{"vocab_size": 2233, "norm_place": "pre", "positions": "rope", "rope_base": 10000.0, "rope_fraction": 1.0, "lr_mult_up": 1.2, "final_lr_fraction": 0.03}
Each number is 128 + 24 x the weight over its row's rms, rounded and kept within 0 to 255. Layers, rows and columns count from 0. Numbers have three digits each. The size before them is the row's rms in percent of the matrix's.

# gate: layer 2 MLP gate, 256x128, rms 0.202, rows 184-214, columns 0-63
# up: layer 2 MLP up, 256x128, rms 0.197, rows 184-214, columns 0-63
# down: layer 2 MLP down (transposed), 256x128, rms 0.107, rows 184-214, columns 0-63
gate184 097:169148114104174160134136118164158160097130174136128160131119142110138153115118147156152124123115154127102096080080131111149111131145126095105157148072128155144130134153126130107168112128164145
up184 096:139068156168161112100060153092156128156107125146127171114144137117115138125142141140135117140158137110158112100155118132139094144146144155114149144146133112140139136135166134129108043154113134
down184 096:088142161092154145133163120114142122093109129128109125136124100187126114156104168155125126102150150122106118119126109154139148111114127121122136129155150132102190110111089159103156120155136110
gate185 095:149091083120126150118132151157133137130081124082161173137109121148118098170139147161102118112150154126148126121165165114114099110141063129145123101110133136104117097125144072141150155104097124
up185 106:126135155148118138179131093104134207139076173112078119089119135133144140144135149093121150095146119087112105120089124130081110163130133131146128115137095143140105124142100117128138119097102146
down185 101:160158113100138145113078121148149141145129181126081126132089107138118104124147170130132150096117118125101111159108173082104101186101148121099171138130122122093134115179094105128138103109081129
gate186 102:123143083117138096085118139107127109115132113148118139128146130135124142103144135122113121094101123123105129075106134187097130161144097101111106134142129118130157163135163125124126131139138110
up186 101:114139116107153132128145085135159087134170110100114161137136129124119109143093087118120137134144120113127070127124119127122138141080122101182157188110128118155124146102096112129100089148121123
down186 103:109114101132150153146116120144102153144164141128112123128165139101119116106109134119129109111145127095183155127157111086159115174141120137142158144112123161134121108126075155118123136143142109
gate187 104:096095134132105145144121132119166115118103108126142134092115118134150097147140110124094117146120150145121146130135123116095109100119124120167139122142093138088101119109131093072163093123167119
up187 100:164098127131142117159119154097150118094123112140092148133142107122131168114147138105102142127124126118145132100145086149176161134142118123114108161123087112117132187120117160116077158128155118
down187 098:142096113143107142145082092122128135112141157123170105134109144109126131096101159136113097117112157125115115121137103153191111148139133153178097124104124148138124162165124155164082145131149143
gate188 090:133130177106153148091126124132171096066101115174141146132174115119137081111094125072138114115174123138117135129126096088157140105117171113113111155122125091118099122104097130144141100124116130
up188 098:187145135116123144102206099148118155131148085171134111170145103093129153151101119158133138150112076153122157136134116118123133169140115130126159144151154192115134114164103123083141154160170135
down188 096:117138129142126130127105132100147140127119151168092143117118132116145163175126099090173091128138113189158138157143169100127147112154129106133138103125117141170136150130135130129108100125101080
gate189 104:118101124128146124124158160154130109132140131128148095145162125160159126137146166126060086137145119133147133155112141129144134073112130111147095099140124122159074129127156162134117132130119121
up189 099:093097128118140111116173131126127138130088145132136174104129148125140077154143127119115122136135120179128121162096145123167094090076174138119194117122139076158109150146117143133124121118136137
down189 095:173135075106136089185141112133147060099162143134122131096112133137121135121095122151146159092106144130107148088143096089146127088187133154117129147152102151129164115156107100129125133122169100
gate190 095:115116127141146113110119173148154141156137091120150160132128110093124091178111132104098122141127139110110100152127109150117155066115134139088169080135136137120143082132103107136082123108137095
up190 094:118127124119131133103119157131154162120124138130130162147153078151117154111136120138104140116086178164195177116125107122120110153129164118114138075141128097112154086108149142131134148150129076
down190 094:125079143111179143081142111160138113119128080143150115153153116127166128095105095162103109115110140142148145086113092115156128075116112122089126085106092121145157104131113076122108099119151119
gate191 102:121131146132122117147092129129106148129114126126131159151087126152106060103103125113124140125104142144124133078171156115133152102164091116142108171112140101111110144086152125109136120122105152
up191 104:115197118133118154074135128113156076140135137117148157119134134122154096103101107112116108132135110135152127132128101141157077127095110139128155104177099118102160092120121065154094104140137137
down191 098:107136138115117142163143100168123181109161133143137106121146147126121144165075143110137133120127160093067112162149153127113150159105167110144143126079118132147117125121098110145103133124099118
gate192 105:112119152153112086141133149137092150142113088091130101130106128153111089171103142129128176142126103097138151126100128095203099152148123103151146111137155119126144116137174106103147126119149123
up192 106:113137139141081142100142151090122128110127116147154122161131142151108119140101124110106150109128094121149099118146131124174108149135113145102144126199124104168177112142123124120134096111123119
down192 112:117162140136138158092131170140135127117129093145112115126098129158121156166114118132106171106107111151169114100137142140124142107105133074154157093111110144127119105155123088129139157133140128
gate193 105:142141140119123159138145128187127107137168125124102115123154140150117151108119119095111149101164075103092147126092130112137139141142140116121141053088129111102124133109160129182137159120154157
up193 108:114107124128146142135105167151134147134150092102150131128137095128162125124125128158108120113141123153109117105121148144154131117090163114141111091124199139125091139161152132127134132115106147
down193 103:168091092133137101116121106098156119147137147141126129095114168070175105111136126182144118146153154126122126166104173106164114160112127158102142163125139123162146099164114152082107135116085117
gate194 090:172140161136123134159101120176135128082130130101136148123113120098129143158126101177125121132132107156147165079130148127136102103137112167127103162111128171090116083129160112157167133108141111
up194 088:158147150169149135114145132112113106146132126134107134161200140158143124090161136124142108151123137114150106152090149138144106124106085088096113138111140104152120116100120150127142130122107089
down194 090:119135147143169105115098073126082089137156155100164104082123095110138143121127132078112132153117154135110134137145109132114123092178130153113160152152096143131109143117125153131112119145117136
gate195 093:150134103143117134117145164145159152129164116156121126142159097158138125137118094094122117187145138100123144112155103164116123107151135123087171138129085176144112057160123145104127141139158139
up195 099:135114097131143150167149127162133149138160131152105106152107130079134189148170141145104122147136149124114190134162143110111099083118146128105170128100110153150128099140079134179080118135155110
down195 092:115147110130107128150138121107141151123105123117144116123152113160130121128127142136135093104102166159139124153120133156160137086132101154159125187127136160092117100081157174103133122143139110
gate196 094:138155154104088136107137163106139137109161134104133112115137127171093113100136069140174126098128101161141120112162149122104126139176107135078138159121114137115143055143125114173078130144117115
up196 096:139157159145126143105119114090112092114092105145086088166100140127122141138129189102109131134167118101142115140142177143142133107117144102122103079128109110098153128147075129114120123135154132
down196 094:184099087093121136137156154130108114132135125169132105148091140117148155143099170097108118145169174153127122083125114130127120118119094123140142127119097185091097102133103130092159113121150166
gate197 105:118111164131129119112115152151126140096136099152137129153117125121162127180101134144099126153141109140137138122132123116069104124171093135168105178141129127145071102123126100090125132067182130
up197 101:113124083103121147150139165157073126124149166114113147093150131134169134103144135148085146135097099178111190109104137070091152151169122114110128089113126128130096116130153121120177103113149118
down197 105:118117064131116099105083154125143118140154144120147138170144100119134107076111095117123157098117112144098135097063082102160151148121113101118135180126157095139115073088125123123118087161155127
gate198 099:158139109117103125135104138107178129154140050122136097110157138122121146101128142113155152137171102179103117094131126087128149130136087090122129146128145117074141102117157090138105146147173110
up198 096:119120140089130165142134117137153115090154135071103125105123135148079123118124164102105092158168145070128139147120144085102114151133111123126101118119094168127136130175123108127121093119150123
down198 093:114145154150121110142116144115137131083140151114133127124136138151102091124139074120123141174161187146128180123134131125144114129114123130121143060106140109091143118099139140142138105113119143
gate199 116:131161112137139136149130132165132122129153129166143168097134079130109137100110131143122136108161080148086142144111183093135149113110178168125154187105145111128125137084130135111134112160188119
up199 094:077153123129110138152100113075121104138135099171139113145143116121070099100150122109136132084139143158107118086091157096141133105129139135143141098103149127144123140143134098133144128140160198
down199 105:121147115122087105173131132169157118120081134133119081168136169107110161138127145109108153140118083119105152154134125143091107105149135134075159154091136105126128139128105135161109142140122092
gate200 094:158120146141134176124103105141117108166086067150117154168130141108149134175159152102157127108143147132104159158134116101152115132094130139104158144148127133130154157113156114124114132112146133
up200 107:128118133125119084106142106134068094120136142147157146097144117115110148116168153129113071145138168082129135179146152090138070112173114108130136131158124152139135135113132125120127115133141113
down200 102:157104119102112094111116111148144110104128134147155139122154125114160114127131167104130127116121126096105110135151082179183139100129111105150166131141120154154189120145151141153101086131128158
gate201 103:080110127114151122128085200143110128111127137158103140105133128128094145113130112148121130177110149159097158101093111107125142129121125146150130119096118079133142123128161142172162094122144122
up201 103:122128130081145118195136154139109133106147119106163128057163158100114128130112126085105160126153102148088122107124128110158133115130132159075129143129114138148147144115098048171119103173159147
down201 099:126120131112163075129151139090102151135135166157148134121108098124162107123121124164114145128130115143148159155143115164112189159155110108112108116115163093120138131134171147131154140119174128
gate202 103:163158114119158096115112090104130105094137156167091142098134139082144098102163096134125124089183113118182126133123127122152110154143112116087105116099137154098118109153114099140146142125151112
up202 092:122124133124154119147130111129092103122119148129120092171086141062083127141128126132127126101071122117098145119113129097094123162136142133123157107128120120112120134124120149124115114109116129
down202 097:143139115131112141116132115166119141123105092117171114145138150126102114171120189119101092132159136117079152133128121152114129072149131111106142103139073105143124144126116136118155185116105131
gate203 098:163165112144127106098113130106164113095153103116134142150113109139112132103136141124116098159135139122133104121167110158138123131099127138105132125142080122134113099104145106097132144165156193
up203 110:064135135124108163159144136144123163134115118119156142128132128086101154103116122094147131098126119125114162152156161112126142100120132137138147113100161157088131142128123135116118151116143095
down203 102:158110123151111161159124092113107141132111118117137117117116141111152111149106120092127132133122165109113151173108152119132123128175096150163129087120180138101125113161121134106084109152129115
gate204 110:134140122145096126111101114143105151131136129130129107177113187157108169113107122125113113134120114137102106100162113096161166090128162132127146108103083093133139136090149099097102163140075181
up204 109:153159137154125139096118116124108122056126197132107117132145135101103128139145147142099104115100122120173115140180147132122078128116120142115112114134150126139161057116102149090083100075125106
down204 106:115136094172146124121155143089119124121111177116141105132122146093111138125137146095184106091117120124099124152165130129131181135081169110118111110175154135114169106146174100096086106147144105
gate205 108:120108146109127135145113134152146118121135159129149138130099109094159122101116087176142093127162173109149139156144133087126130171116120121133104146149137153122109123132196111144134157106100090
up205 106:136101170062090137104112154102144179159147160142137108121148097156122135129111126109140133171124097093119141102086110122126122100117139094114147112178139096108141117071140107109112122134088111
down205 115:142164136148136107138158136160116187128113124147145128131127107094141130162103117091151169112097136162110135146094160093098128124108149120114062101160158135141096104123162151135126162144091159
gate206 108:138121111133143124160129096112144117133137132122124111143147108146140081139131101167121105126143117137136116097141132138116119105148130136148108159166126095164140145080129120168121175155121107
up206 101:141094170116146122169169100113144148128116086138107154124066139125110137174160143150146113148134114093104123158167111170134154100107123128137128151150154123168086147125156157102179085102144146
down206 102:145081156114146142151095105107158141168133105104126111097071110138101144122118126125135196100145135116141110153160129119102107116152149143124127099146156128125112088109111143158175147106119124
gate207 109:119144124138125147140154087148082094159149104137148122120082131147116084121105130171130096112110095104156120087112127130154111131169142096119143147105187101140118102104150105135163145095116147
up207 101:116110146157102098155145118112154095167129148114102136128173117157122109126106101135155136148122147083149083054146119139169145122132099158123135144154165116080146129156135164132120150127089134
down207 104:124139128149111132133117166119119134160149154100123151135082138131137130169144185147144164146121156113119118101126130142153158107141126180174128174154134101079144109139113136170099169069108166
gate208 090:112120139172098118189154103129114090124097120133145132155136144148156126148153140118079147133107114095149092110147103108120153156142146134109140124127154109155107147137139140115095129070183133
up208 087:149153129142104172165143127174096116105088095108149167158114139090100135124095124155107113133120188128102156106123155148120116101125126138139152153128103153120144117120125126107150131104121109
down208 094:133128085116090143138134117114123135093111131139103146156135147124154135156106122123116102190142115089109128124070149148106089112103153103113148127146115158142148129149149139130158105107116147
gate209 104:106103116116100127146150120107129138104137107147100116085162127099107197103127085149104128108137115093108106119124142102095143144117133103108130109149058103124162156130145175139120135135142100
up209 095:122160173105127179150164156134098128101177169094119124156159186072164173099116112120129124101117144129112172128158090094107188148117154106125149118129118146131144123120162141148122164145139147
down209 096:109171134088105114128143101129096169167139146125083119100101116138142188130128096137115139096172119130132141147168161099108119112166107135068142105153105106097156115143126125158158125133135103
gate210 094:087093111138135136112129141158072145142099131113132166085126139135098112164118170140109149127164113076168106148141133101136161133155130115109132138150143137132161089127115126150133112124124124
up210 093:159092126155120120097113144134137144139108094148109139080174123113120097151133112151134119101088089137169173122107132147120153146129104130127092122132113131136151126174145124176088138151126136
down210 093:129140106098107137120144110156115121123141101138113147127159140105093128146133104144116159130110126161202123121168136133102161134151166105113123137124130110110142121160130146170170149163163138
gate211 105:152166084135135104093136150145143148157109120133138119125118140099134153134177108142108182101176133107133171154109155090127139156145151127128157130091117168125137114119146102169125111130154158
up211 099:140142137115150180133156127108122117124100131166108148162100168083093122106122149104126143138103080111155107172159134124085137154113137107112120147117115119149117118123114161134109173114116102
down211 103:121127126157095181126120153119108128152113095085132145118115154129095166117138077108136172134149097137144120153141130123099137176117124115080132159115139150127111132096174137093138120161074108
gate212 104:083125133134149121138138132114124113128115188217102132130135100103132092128137151158112119095144102130115132144133159112121186113182119156086141128140133152142143137102118155160116084122121161
up212 098:169105129102128157150129137093144088097091095098107142154083102129131136103154140083109118150110122118141128152135138128130130109155095092113076128113128091164162104145127129115157104127140141
down212 100:164120125099111133125140119127170117142145105157138101152126162132130174116168113177125131131152117120136138140100143108144136117104132109087105137133094128159141113105102105193146153158116114
gate213 094:130145072144161118123114161158161158124142155149142154113100111115112105143183163158141138120149123149144150159091162121126135116117142149122171095114120115138146156164151115154162114143169135
up213 086:151162132146109167127097106113156103108134110110107060137133152126125118111162141122144178154132137140116101130117169109134137136160134172139090138165145137148139147097087105124092130124125138
down213 093:163117112109110155160141130131143147102098102170138107120159091094147095131135133139099114106109107136077110105122195106143134125129153134169104134102130129151150155133120143144135118141138122
gate214 105:099099137118168149154118125129147112115110106135110136094147148130138120145124136140128115124100101099125134088131081142095172168148121119106143114089162112125143148158154066166130153147124133
up214 104:135161111128090139123168177128118142141161163112140104144091131107124147173138129153166135153152127102162114154116125093163070128114120133147100102128132200114135128166117130120114127063163147
down214 103:133117165138153120124145123136175110103093105159144136111128126146153137116094102169114131143133139098079100145163073137140123095116120119132117080139159115124118116106163077143142120105118104